Each number is 128 + 24 x the weight over its row's rms, rounded and kept within 0 to 255. Layers, rows and columns count from 0. The size above them is the row's rms in percent of the matrix's.

# layer 8 attention output (transposed), 160x160, rms 0.0725, rows 10-19, columns 0-159
size [109  90 103 101 105  79 103 100  89 100]
[[126 136 137  77  76 105  88 118 126  97 133 157 178 105 131 169 102 117 118 141 131 148 158 148  96 139 145 152 102 124 127 135 121 113 108 139 144 147 127 108 120 170 117 142 128 121 140 120 119 115 141 139 165 137 131  82  83 153  96 140 150 123 117  92 114 103 116  79 126 115 115 115 151 141 126 146 124 157 171 162 145 134  86 154 109 114 101 138 122 142  93 160 147 164 153 178 161 140 174 121 120 159 142 125 127 129 117 141 121 124 146  97 140 123 119 121 109 115 110 141 125 138 145  70 164  62 169 172 174 145 122 151 148 119 138 127 136  92 121 120 141 115 140 147 174 124 170 129 127 139 159  79  98 116 168 129 151 128  95 130]
 [112 121 109 119  95 151 153 147 111 117 102 115 166 126 160 114 128 112 140 115  81 150 119 141 121  92 109 135 140 145 143 120 134  76 114 128 129 155 126 140 117 158 127 110 179 120 142  90 185 149 107 133 152 101 127 130 110 154 146 109 126 130  86 134 125  91 123 110 158 106 131 100 154  98 138  74 114 157 186 174 132 106 127 131 125 114 128 113 113  67 106 143 135 149 163 122 136 124 107 160 158 166 161 120 141 132  91 137 105 114 130 138 126 200 142 117 158 149 130 126 123 139 145 114 122  72 131 161 183 179 137 149 103 129 164 115 153 138 134 150 129 128 127 145 110 122 147 115 154  97 103 139 121 103 140 109 149  99  87  91]
 [131 164 116 107 115 111  82 104 154 176 151 119 144  80  82 144  81 165 112 113 139 136 106 130 147 134 127 122 115 144 115 119 128 138 139 114 125 141 119  90 142 137 136 121 150 111 136 133 110 115 148 111 170 122 111  89 114  98 110 142 143 123 145 132 124 126 148 116 173 133 177 133 161 172 138 172 136 143 129 137 111 101 123 136 107 156  61 117 101 118 109 168 115 126 189 111 135 142 158 124 173 145 135  79 132  92 156 135 122 155 125  92  97 128 146  88 111 105 140 138 171  99  74  98 166 131  95 137  72 134 129 150 135 147 107 156 106 108 106 145 116 126 134 125 131 151 120 126 140 113 142 104 128 116 136 115  96 186 157 140]
 [104 108 127 148 133 142 181 157  80 129 126 115 117 177 120 155 163  91 116 116 136 151 148 106  91 133 145 136 181 130  98 148 147 145 118 135 118 101 159 121 146 159 101 119 107 135 133 142 199 116 128 121 111 171 140 136 140 133 149  95 117 139 104 107 137 113 113 135  72 151 137 124 114 140 103 176 107  77 114 102 128 174 150 155 158 104 158 119 140 145 138  81 143 166  74 143 120 128 125  81  86 112 129 161 130 173 117 114 118 123 138 144 147 148 114 195 120  96 105 134  88 125 165 146 118 153 144 131 151  94 127  90 133 116 100 110 124 111 116  92 143 129 101 121 131 127 102 132 115 131 124 126 143 121 125 121 173 121 111 133]
 [131 108 146  98 153 141 131 189 100  93 119 157 147 121 132  77 155 133 135 185 107 102 114 127 131 123 117  83 117 121  94 134 146 144 133 129 146 126 164 148  89  78 144 114 114 134 139 122 133 145 102 102 123 125 131 164 115 136 155 131 115 146 135 151 106 168 108 147 172 104 120 101  92 124  97  97 115 166 140 135 126 147 160  98 107 135 125  99 116 125 145 120 141 152 125 101 130 171  74 135 138 140 144 137 137 120  72 132 148 155  96 160  93  97 154  97 143 144 133 134 107  83 127 207 119  94 116 130  96 158  94 122 128 154 100 126 167 107 120  99 132 138 121 131  89 127 116 147 158 167 101 137  97 101 127 138 136 128 145 113]
 [132 111  81 150 147 126 161 128 147 151 104 154 171 143 111 151 123  82 107 108  97 143 134 112 150 169 124 114 123 114 103 113 148 135 158 106 156 118 101 117 104 143 130 106 136 121 113 132 148 113 102 139 115 157  88 140 143 132 134 110 161 176 132 120  91 128 157 109 165 174 149 101 136 140 134  36  90 153 124 132 122 172 166 121 125 156 100 107  97 114 107 140 112 147 166 121 148 123  76  91 146 179 129 108 133 118 168 115 128 119 142  98 118 128 111 145 106 136 136 139 135 151 139 140 137  92 162  92 104 101 145  97  95 110 111 135 118 127 108 157 110 118 102 146 129 129 140 139 140 159  60 107 110  87 120 157 118 148 140 131]
 [144 151 114 108 115 106 120  99 139 144 143 131 143 143 105 175 113 154 118 131 131 119  99 137 111 156 105 175 121  97 142 129 130 123 104 134 175 150 124 118 119 192 146 149 118 139 135 146 118 141 126 168 112 118 118  98 104 122 126 132 138 128  96 125  86 120 138  97 131 190 127 114 132 154 128  46 130 155  85 130 111 179 112 159 132 133  94 143  85 127 122 173  88 150 131 138 130 104 120 160 105 148 144 120 108 131 119 134 102 114 146  89 185 123 162 161 132 124 103 145 149 161 148 110 124 101 162 117  78 112 157 116 149 105 112 151 133 165  93 144 138 103 100 160 143 127 108 142 113 148 133 130 109 168 173 151 140 102  99 143]
 [154 112 159 130 155 111 175 133 137 108 117 138 120 144 117 148  95 103 144 142 164  87 123 123 134 148  93 129 117 107 125 147 139 164 165 144 125 133 129 138 143 178 134 149 123  90 165 137  90 123 120  88 111 162  98 136 153 151 119 150 125 163 140 146  97 149 122 153  85 149  93 115 136 135 123 106 159  82  83 137 127 175 103 136 133 133 215 137 110 146 157 141 108 117  77 149 110 106 131 124 105 109 135 145 167 135  96 153 113 129 123  81 132  87 123 155 138 120 105 151  94 131 156 148 149 114 146 130 123  97 130 100 119 132  83 108 132 161 100 118  93 133 114 100 126  99 144 137 119 173 135 145  85 136 150 159 138 121 165 118]
 [114 107 145 147 113 142  82  85 141  83 144 111 118 145 114 135 124 150 122 186 113 139  97 138  94 113  97 151 124 150 118 147  84 117 143 141 141 147 132 143 164  82 122 127 120 127 110 145 112 148 126 106 150 102 207 131 103 138 153  99 121 123 149 121 129  88 130 149 143 147 129 102 113 139 134 103 140 142 167 168 138  79 121 142 111 112 106 166 129 133  79 111 123 128 157 128 150 123 165  88 115 117 139 141  87 129 137  90  70 145 155 128 117 140 162 133 156 191 162 113 110 182 116 130 170 136 123 128 172 117 147 124 172 119  81 125 153 155 132 123 139 130 134 158 135 118 108 122 152 116 126 153 138 113 105 104 129 157 105 123]
 [150 105 136  96 166 129 142 138 104 107  99 123  92 114 148  88 111 112 111 172 127 112 117  73 112 137 104 106  93 154 157 155 131 165 156 128 116 130  72 156 117  93 116 124 162  91 150 133  67 116 139 117 105 138 120 159 153 125 120 140 104 145 171 129 155 154 141 151 113 125 103 166 120 157 155 136 124  53 128 122  99 116 123 137 119 119 154 123 165 165 180 109  93  97 116  86 140 129 119 158 120  96 100 123 110 130 137 140 169 123 136 106 117  91 101  92 105 147 104 156 106 120  75 137 126 145 116 136 132 100 129 112  94 140 144 149 134 153 172 127 129 126 112 110  82 134 135 149 140 139 124 116 132 108  89 144 123 135 144  97]]
# layer 8 attention value, 160x160, rms 0.0522, rows 11-20, columns 0-159
size [ 82  87  92 100  85  93  94  91  90  98]
[[145 101 126 130 148 153 134 126 138 100 125 132  98 127 104 128 164 148  98  94 168 114 155 122 139 104 116 144 135  71 130 133 128 107 163 115  91 167  98  93 153 145 122 104 143 152 177 173 114 112 110 127 123 143 148 126 131 147 102 133 134  91 131 143 115 143 136 162 151 106 157 111  96 130 116 116 157 145 174 125 108 124 124 111 149 122 152  84 122 147 113 125 137 170 166 131 148 114  98 134 133 125 133 156  85 106 164 113 166  80 124 119 128  79 133 143 119  65 164  98 159 131 150 134 138 153 111  88 187 100 130 121 111 147 117  97 116 107 118 153 100 129 134 133 145 132 118 138 171 129 124 103 189 111  98 187 141 129 112 129]
 [107 152 150 180  80 101 131 166 143 116 142 197 156 108 147 103 141 126 161 114 121 139  70 112 139 106 156 147 136 148 143 101 126 114 145 116 116 110 169 134 159 129 124 110 136 156 127 133 115 128 113 106 131 151 157  85 130 134  97 102  63 111 124  68 129 120 149 140 136 156 146 105  92  89 126 188 141 111 116 155 119 114 125 163 141  96 136 110 144 142 118 130  81 104 120 141 145  93 113 122 105 139 117 104  87 136 141 116  90 143 120 124 127 127 124 123 135  85 102 106 110 160 111 139 156 125 137 152 132 133 155 119 114 127  91 141 106 136 167 134 163 110 124 149 129  93 132 113 139 168 109 166 113 122  52 131 103 131 134 124]
 [162 136 130 101 139 117 100 107 115 148 155 102  97 138 115 126 113  75 142 158 127  97 120 167  90 153 113 163 135 136 110 139 119 128 127 158 159 138 126 153 113 134 136 175 113 120 115 103 111 116 137 146 129 119 161 196 141 143 116 128 145 128 123 187 139 183 103 112 152 115 107 163 110 120 167  78 126 125 115 125 147 150 129 100  92 137 116 169 102 134 118 110 124  58  75 131 142 148 157 141 119  98 157 136 140 130 104 174 152 146 138 170 159  91 123 126 119 144 136 126 179 103 123 135 135 114  90 127 101 167 108 121 114 142 167 137 134 130  92 146 151 123 108 154 129 101  95 105 125 129 124 125 130 170 166 131 131 112 114  85]
 [105 131 103 140 150 137 129 111 108 156 118 130 122 123  91 161 123 127 157  87 123 119 133 145 163 111 132 126 141 130 147 107 119 125 128 131 155 142  43 124 185 133  87 142 177 137 153 131 148 136 156 134 119 158 102 108 148 151 110 130 134 126 103 129 126 147 153 121 109 126 181 182 149  92 114  86 113 153  92 141 138 139 127 134 104 195 114 104 143 131 132 141 161 123  94 116 145 148 114 129 149 136  88 112 112 125 147 143 119  77 100  95 132 181 137 127 156  95 142 144 160 118 114 143 124 128  99 120 177 107 173 142 164 128 161 176  90 107 128 134 147 129 162 135 144 141 100 125 123 179 131 137 156 120 149 103 119 148 102 141]
 [148 115 134 144 160 136 123 180 101  97  96 174 135 133  98 116  96 136 124 146 149 167 157 113 121 131 117 152 141 142 182 154 105 158 147 128  80 149 131 136 104 127 170 153 162 140 137 149 127 114 133 119 123  99  85 103 144 138 186 147 109 167 119  71 139 131  88 163 160 112  95 151 143 134 138 128 150 135 126 129 127 111 129 121 129 114 134 108 129 157 161 191 119 154 151  86 143  76 116 134 148 114 116 146 105 121 131 106 108 109 114 121 129 162 129 136 126 101  75 145 161 107 130 107 172 150 106 153 121 149 115 130 116 156 144  98 110  99 145 112  95 131 154 150 141 134 122 112 130 171 133 106 144 120 135  65 158 132  91 114]
 [175 140 127 125  93 144 113  97 111 122 119 150 102 146 166 115 140 127 126 149 156 133 135  70 148 146 125 121 104 116 135 161 103 127 102 110 124 139 166 158  93 129 182 147  95 107  89 100 121 145 134 115 119 108 140 146 142 119 161  90 164 128 134  89 160 140 146 142 131  96 128 126 154 114 146 155 113 129 169  96  86 128  96 141 130  76 112 127 136 115 174 166 133 176 137 108 127  73 136 124 145 129 166 127  96 113 105 141  48 151 155 102 131 120 109 111  95 146 136  99 142 138 156 143 169 149 136 110 142 129 105 161 166  98  96 158 117 116 174 116  91 134 104 133 127 122 127 115 148 153 105 123 122 124 133 105 127 119 143  94]
 [159 164 133 115 105 127 128 126  71 172 120  92  98 178 125 133 112 143 111 142 146 131 125 120 134 137  94 132 118 159 148 143  67 109 109 180 164 130 106 141 124 124 188 145 136 138  95 114 146 163 141 131 139 137 151 167 181  65 178 101 123 157 168 157 167 120 151 131 151 127 117  97 145 111 149 127 124 123 130 114 128 141 121 120 157 118 109 131 161 129 154 138 131 135 111 109 137 152 129 121 129 121 114 106 130 128 152 146 113 153 128  91 107 100 112  77 121 162 146 135 152 120 121 119 142  98  90 106 113 120 138 146 145 134 111 161 137 145 129 159 144 105 159 116 100 178 116 107 103 144 116 132 126 151 198  74 149 102 126 131]
 [118 136 122 125 152  87 127 131 119 134 156 122 150  82 168 139 134 142 160  85 140  78 138 152 150  92 143  98 129 137 120 165 168 112 151 137 182 117 102 135 147 123 110 122  79 157 129 147 124 133 109 138 141 150 170 154  76 102 105 145 143 101 109 139 125 192 106 111 127 110 126  63 110 152 119 114 105 115 103  90 117 134 121 113 164 172 137 161 127 125 131 131 131 116 117 108 153 130 102 110 107 110 172 123 172 134  81 108 135 149 133 106 127 160 130 122 131 124 112 119 119 119 125 119 122  86 160 100 169 159  89 146 107 104 125 114 137  93 165 153  91 139 120 125 160 112 148 142 144 120 137 131 150 114 136 136 116  71 155  89]
 [119 124  95 121 147 136 123 127 103 167 114 133 150 109 139 113 104 151 138 140 144 143 127 134 134 150 119 134 139 162 135 146 140 168 102 156 143  83 115 129 139 120 170 103 150 115 105 125 145 120 125 156 134 127  91 118 174 101 112 113 132 173 136  98 166 116 154 128 121 181  92 151 186 130 131 120 165 155 145 113 115 117 145 178  88 100 117 121 117 134 114 117 123 156  83 107 154 171 146 145 116 113  95 126 108 146 124 152 118 120 110 109 108 111 128  97 129 163 108 127 120 106 106  99 131 113  51 144 119 146 111  84 148 105 149 159 141 160 118 109  80  85 148  79 108 126 123  92  96 121 156 143  99 147 187 107 107 106 119 133]
 [108 119 132 112  83 118 150  93 154 152 150 139  94 135 151 115 107  91 149 137 113 173 152 129 132 113 119 132 132 153 143 143 116 176 119 158 157 144 143 128 103 116 156 136 112 109 144  97 133 132 127 151  55 118 153 117 136 132 135  98 127 139 160  76 107 102 162  96 106 120  99 148 143 177  93 109 124 149 131 125 161 115 109 144  98 108 140 132 151 117 156 133 152 138  79 137  78 122 144 168 168 128 115 115 166 142 108 101 135 136 125 166 134 114 102  72 106 154 105 156 149 117 116 115 126 122 127 138  97  94 152 132 153 110  87 146 104 100 155  94  95 128 117  72 111 117 146 109 108 170 131 120  83 139 151 122 133 168 148 117]]